Weights of a small GPT-style language model, trained from scratch on English Wikipedia: 10 layers, a variant of Adam for these matrices.
Each number is 200 + 40 x the weight over the matrix's rms, rounded and kept within 0 to 999. Layers, rows and columns count from 0.

# layer 6 MLP up, 512x128, rms 0.151, rows 466-478, columns 0-127
121,166,192,195,237,224,129,207,139,201,160,228,214,154,285,241,293,207,150,137,184,174,137,156,215,271,168,265,170,250,151,183,83,167,141,220,202,248,192,221,123,171,207,227,231,193,175,247,110,145,198,161,230,195,175,189,236,200,239,272,159,174,229,249,204,161,270,199,249,163,209,221,234,301,138,150,240,208,216,257,184,205,233,297,194,114,133,216,195,235,196,217,153,252,216,177,246,118,294,212,191,203,175,161,234,206,212,233,188,229,145,217,202,156,198,182,170,204,233,269,157,206,233,146,227,252,241,209
237,140,200,198,204,219,213,180,191,152,130,208,175,189,157,199,255,183,169,266,232,124,195,150,231,226,202,205,262,242,203,252,187,171,223,259,203,186,191,199,163,163,162,192,173,161,237,260,251,184,200,230,229,203,122,254,220,238,169,222,197,185,217,192,178,214,192,218,245,222,194,186,185,229,232,233,197,179,133,237,189,98,141,248,179,185,173,111,216,274,183,256,205,234,199,181,250,179,265,169,220,170,174,151,196,185,206,222,138,203,193,196,239,177,223,195,224,131,147,151,156,97,210,153,185,233,259,232
208,202,216,193,175,234,161,180,153,215,164,163,203,208,182,179,153,151,244,213,258,241,268,236,202,277,194,176,253,198,188,202,153,222,122,190,136,196,191,227,181,262,173,198,180,208,189,228,195,206,212,191,165,204,167,169,239,202,262,224,172,243,120,229,141,212,211,203,246,114,201,191,191,192,208,217,229,252,176,195,185,221,199,221,186,166,227,217,132,170,154,188,243,223,221,204,188,179,245,174,146,226,204,101,194,222,195,209,210,144,173,226,261,264,235,195,198,193,201,226,205,233,249,187,189,249,289,224
196,165,146,154,174,238,211,202,223,242,149,249,118,240,172,232,212,215,144,203,153,204,171,218,237,217,196,197,307,195,275,255,209,207,220,255,173,206,179,196,186,161,265,202,210,199,163,194,164,206,150,145,138,258,188,190,200,230,226,246,222,245,266,177,138,210,177,193,208,216,134,235,286,126,177,217,181,139,117,230,186,184,152,177,262,168,222,212,137,250,160,159,164,236,223,190,229,164,168,226,198,244,253,107,183,206,307,202,204,196,248,207,161,241,248,222,202,219,159,162,218,231,213,206,256,275,141,181
186,121,195,183,269,182,183,256,145,189,126,254,178,202,186,232,195,185,194,134,232,231,211,224,102,204,303,246,220,164,231,193,206,197,186,224,228,216,128,208,199,232,219,226,174,228,221,210,166,158,193,219,179,252,201,188,229,245,216,162,179,269,158,142,159,226,256,216,197,128,124,227,174,221,130,121,204,165,213,183,257,185,144,233,240,133,183,196,190,222,247,171,202,200,166,230,202,233,221,225,182,155,195,220,213,173,107,232,179,236,166,199,223,159,274,188,262,251,229,133,158,217,154,156,189,204,215,198
154,237,195,244,186,204,228,127,192,176,205,184,187,183,247,252,239,205,213,269,227,126,103,222,282,121,222,223,266,148,204,307,249,150,193,169,196,186,167,160,190,210,234,274,218,187,204,193,180,163,224,179,186,203,180,209,252,213,179,190,204,217,96,202,172,183,170,219,200,225,147,174,234,181,255,206,177,162,246,211,208,177,177,209,223,197,161,209,171,207,180,234,186,148,210,136,168,171,173,200,184,231,223,217,269,208,152,213,235,229,269,249,170,220,238,246,252,222,192,171,231,171,177,190,189,212,195,203
164,203,186,245,221,178,193,194,181,227,205,136,179,141,243,223,234,209,144,158,230,203,155,209,146,281,258,247,221,158,158,201,239,198,187,174,218,211,181,201,214,152,277,163,177,155,169,194,142,184,147,241,102,259,188,209,157,259,128,237,212,167,196,177,148,231,182,178,183,221,143,216,228,191,165,161,215,129,206,221,238,188,190,230,219,214,221,197,264,243,208,297,249,265,209,298,163,86,161,196,230,210,194,90,172,197,216,226,201,249,201,216,151,259,244,224,165,286,165,187,199,218,254,134,152,170,142,271
109,164,266,210,199,161,262,231,252,215,172,191,198,249,246,273,251,157,176,187,202,203,215,142,227,169,228,162,219,154,288,212,196,209,126,164,182,226,206,161,188,291,166,277,219,263,152,188,252,252,158,205,108,223,176,173,202,226,249,196,159,120,191,193,220,178,223,216,184,199,118,136,236,259,177,167,279,214,196,166,225,140,205,232,155,169,156,232,175,212,277,161,179,275,198,226,166,187,309,292,160,187,190,170,191,236,273,181,245,187,223,210,252,156,237,157,194,301,218,181,171,105,228,244,215,197,163,188
218,190,88,280,296,229,235,137,197,260,135,216,160,238,196,287,261,214,208,188,249,206,196,206,155,179,210,312,194,174,180,196,208,176,199,233,243,222,209,239,148,186,220,163,243,172,157,220,168,211,108,179,181,157,177,224,95,203,172,257,229,264,198,146,162,270,202,231,304,161,211,136,228,118,158,183,163,189,217,206,213,154,190,176,250,160,233,130,188,257,239,333,192,199,174,195,168,142,178,237,137,197,155,167,223,174,183,193,185,231,207,209,193,171,226,202,176,221,200,176,119,167,142,205,235,195,162,134
91,211,236,148,211,205,208,198,216,149,115,155,220,157,194,235,215,91,241,184,285,60,223,184,151,271,208,157,240,196,290,217,167,235,204,221,184,240,163,165,148,198,220,217,185,253,79,212,213,237,217,252,218,245,222,128,195,200,194,217,154,207,173,169,203,282,156,154,259,118,140,156,191,232,170,205,321,168,156,219,224,178,189,246,157,139,199,164,220,241,236,178,257,184,194,192,89,234,213,242,233,169,224,186,261,161,230,279,217,116,234,187,287,177,187,225,247,186,217,138,217,199,216,99,186,124,306,227
129,228,182,177,209,219,211,242,256,148,243,78,253,145,176,229,155,125,222,187,273,265,185,236,97,208,186,240,233,192,254,150,212,169,185,187,159,219,156,212,224,323,172,218,238,223,225,208,137,155,166,149,203,157,224,222,145,158,182,271,167,184,151,148,138,164,234,187,250,150,245,164,218,226,207,189,219,171,148,158,234,196,229,253,184,149,169,181,234,146,220,149,179,241,194,274,221,167,198,160,191,278,245,135,266,169,237,200,236,239,181,238,205,249,199,182,258,188,221,236,120,177,203,157,214,228,221,254
121,215,208,165,178,200,200,178,248,213,208,130,187,198,271,211,197,200,224,167,247,211,145,122,230,263,220,225,175,154,263,199,189,170,163,206,221,201,237,68,224,306,135,184,246,230,185,159,170,181,189,235,126,203,248,121,220,157,196,122,93,217,157,228,151,248,177,157,176,180,177,202,194,254,239,128,216,213,146,231,290,180,247,134,269,211,224,196,184,231,266,282,140,182,197,150,173,195,237,207,211,237,176,200,190,266,213,201,218,191,240,229,243,288,126,176,180,220,160,117,187,211,195,265,222,161,252,194
182,156,206,250,225,221,165,195,191,245,196,183,231,165,171,226,194,221,216,160,251,256,185,250,189,244,249,172,258,141,222,88,246,181,157,204,192,248,112,176,239,297,194,200,202,259,202,202,167,227,221,215,98,231,187,244,156,233,200,251,184,220,204,103,120,188,199,185,185,170,182,222,261,209,179,252,239,194,180,175,202,168,194,183,225,134,215,166,181,241,204,156,193,177,152,268,206,164,241,221,154,174,246,100,171,148,178,262,191,214,169,215,250,176,180,151,252,238,188,172,174,213,195,146,202,228,265,187
# layer 6 MLP down (transposed), 512x128, rms 0.144, rows 466-478, columns 0-127
158,178,245,142,293,251,231,223,259,207,137,210,159,122,226,108,227,137,170,186,260,262,181,208,174,202,218,194,194,221,186,240,128,131,157,235,169,177,240,267,148,241,164,277,170,166,227,213,206,275,188,146,191,146,216,250,236,190,237,253,198,227,234,186,201,168,167,191,216,107,171,190,242,252,171,184,202,190,47,258,189,220,193,217,188,166,227,167,229,227,215,172,157,147,310,201,202,187,251,122,281,239,173,230,222,235,177,196,164,178,190,225,152,233,174,184,182,227,221,234,148,234,235,192,178,218,225,200
148,253,152,243,175,184,198,192,212,191,241,190,166,141,293,202,218,274,198,149,122,182,167,212,217,209,220,248,244,175,155,160,286,229,170,243,256,204,272,162,196,165,174,175,140,288,230,156,127,184,196,241,169,176,253,249,158,219,208,153,203,257,261,194,218,183,159,213,225,175,175,180,229,163,184,215,194,186,206,229,168,263,181,142,199,236,250,182,228,213,179,125,176,210,208,217,125,192,218,265,231,153,220,225,162,217,191,234,152,253,167,200,185,243,183,203,204,179,239,115,241,194,177,208,189,194,196,225
180,139,223,155,201,177,206,198,227,157,204,178,195,222,228,199,180,235,192,183,200,235,219,179,101,242,191,162,187,163,156,207,254,140,181,188,269,247,237,155,194,205,242,148,238,159,249,168,199,256,244,204,177,201,224,211,154,180,135,194,207,179,208,193,188,194,181,204,214,191,216,233,266,224,186,216,206,180,165,202,200,158,215,188,178,187,178,196,184,169,202,171,214,150,200,156,199,192,224,250,245,205,194,242,204,120,259,245,173,194,189,221,165,214,198,249,226,258,131,197,248,237,210,220,272,222,162,245
165,201,250,163,164,132,189,252,200,182,185,245,215,180,233,225,199,184,198,174,221,164,168,202,203,213,194,239,263,186,197,241,250,192,182,224,212,221,215,158,259,110,189,211,155,211,213,188,170,207,204,254,193,230,255,271,220,178,205,162,151,199,122,250,188,153,195,215,154,245,313,233,137,173,184,196,186,249,212,191,186,236,206,250,256,216,204,252,251,154,145,243,224,215,295,145,135,230,175,189,192,173,144,165,205,224,123,189,185,209,175,187,178,231,232,169,172,144,196,238,206,221,205,204,188,208,245,196
177,207,213,170,253,217,178,195,169,182,167,204,209,174,182,220,136,173,213,185,158,172,265,228,206,194,210,232,270,192,161,165,217,230,237,227,216,237,219,149,293,171,166,95,256,105,194,188,182,216,221,262,235,111,229,216,180,193,171,158,198,188,90,278,182,186,211,191,150,239,202,245,193,162,177,183,212,194,248,221,213,267,223,182,194,183,164,157,247,163,240,228,194,212,161,192,200,177,221,225,198,244,206,182,157,191,175,168,141,225,212,228,238,155,271,230,194,284,212,216,230,142,248,178,215,199,253,168
155,210,173,174,181,173,179,257,196,227,227,212,233,183,145,239,222,223,259,157,130,213,259,288,180,251,221,169,178,199,210,212,180,196,191,167,221,253,290,291,222,159,205,198,150,226,232,135,208,212,180,210,281,202,204,314,196,168,156,186,234,158,172,180,192,199,176,240,183,194,231,198,192,160,165,185,198,141,207,195,214,265,187,175,242,177,239,206,264,223,183,220,209,156,173,162,218,191,234,196,258,201,172,186,240,179,209,178,195,156,173,265,152,179,142,166,157,210,202,223,244,144,209,214,157,213,208,167
209,159,259,202,164,209,205,271,278,126,151,219,195,177,248,158,136,240,212,238,195,155,164,269,299,187,101,229,217,213,159,246,199,207,248,173,182,237,240,195,186,185,166,250,192,223,268,213,216,192,143,254,168,139,215,197,183,225,171,212,248,238,200,227,197,174,236,150,182,195,74,159,209,154,212,126,159,233,225,240,206,192,226,185,123,225,255,211,119,254,165,82,197,184,248,149,194,173,227,180,230,197,187,205,242,225,255,215,209,225,171,170,306,173,226,149,100,222,217,183,194,252,171,189,215,193,236,196
195,200,196,198,195,165,204,242,193,123,178,224,239,148,219,250,171,161,183,205,200,197,184,160,210,190,174,263,168,198,200,262,302,217,246,195,167,242,189,275,242,247,107,210,207,162,239,192,295,206,199,290,273,209,97,243,168,142,206,211,164,180,158,220,226,193,201,247,180,226,185,183,198,195,225,217,160,192,130,171,202,170,149,146,91,214,187,227,161,137,227,181,156,251,161,173,121,142,230,235,98,258,236,284,217,152,210,220,148,292,222,256,228,105,207,224,209,196,247,177,158,260,208,247,147,146,241,224
212,176,203,196,271,254,159,214,257,202,221,178,183,139,232,141,201,250,245,221,150,203,193,225,225,186,157,160,161,141,236,135,253,199,257,213,254,204,228,224,176,201,213,134,135,166,238,155,207,90,192,254,211,230,214,225,101,252,138,137,275,210,214,111,189,234,201,113,131,249,235,157,192,209,206,155,237,234,264,264,175,121,154,194,196,155,197,177,143,198,185,130,233,176,174,265,279,245,197,212,251,187,157,238,154,202,226,207,201,245,137,236,288,237,160,233,201,181,235,193,261,194,259,244,197,163,240,225
321,236,109,163,206,263,253,300,232,161,230,173,218,174,239,279,217,135,102,183,111,205,205,199,251,172,184,195,331,166,248,242,186,183,139,231,168,186,150,138,244,197,92,273,161,124,186,185,158,133,128,162,117,269,195,170,209,207,208,235,225,153,241,159,194,166,181,250,244,145,218,155,233,136,183,193,143,190,170,222,169,231,195,213,306,238,125,241,215,197,322,277,279,198,162,252,154,205,137,126,189,212,198,214,235,196,233,284,165,57,276,265,174,237,242,247,229,158,219,158,243,262,210,153,153,179,265,168
248,194,204,190,217,204,149,182,190,214,221,246,200,156,168,165,171,187,207,237,195,207,167,215,193,222,268,207,145,200,188,265,226,191,129,225,310,195,256,186,217,142,188,217,169,175,200,179,302,184,149,251,210,184,153,272,173,269,235,155,208,240,202,261,161,171,222,182,126,212,240,260,165,180,194,188,237,189,161,257,185,321,128,181,166,248,248,176,237,173,165,227,134,235,212,146,300,231,196,221,161,294,231,195,179,175,134,161,113,174,206,187,214,169,187,179,150,163,300,157,220,220,217,191,143,217,181,174
221,178,178,187,176,198,212,142,244,177,186,260,193,185,213,108,175,276,177,179,178,203,223,194,159,230,173,177,197,200,200,220,278,173,216,210,78,207,230,173,184,124,217,92,291,178,185,222,237,137,180,208,167,197,142,212,173,227,211,163,183,184,200,193,192,196,236,196,281,223,197,244,179,193,195,188,269,213,181,209,208,282,182,280,267,222,189,147,230,221,176,161,97,257,248,259,225,232,295,260,208,162,118,143,159,237,148,245,183,249,191,150,169,228,215,213,246,158,181,266,253,168,237,208,210,164,155,158
199,121,256,184,259,193,176,274,165,170,211,189,144,104,214,219,217,185,183,145,180,151,187,144,165,130,277,263,193,181,212,332,185,276,169,214,178,207,126,161,211,163,224,269,260,184,203,223,193,147,194,222,274,162,126,223,236,177,238,163,163,180,182,222,225,204,194,199,241,257,247,155,144,192,225,210,204,140,223,267,183,176,172,243,147,232,204,202,230,210,217,196,270,193,218,176,209,193,146,175,125,254,177,241,228,231,229,164,223,223,193,133,137,287,131,185,169,193,230,212,231,175,191,219,250,179,179,243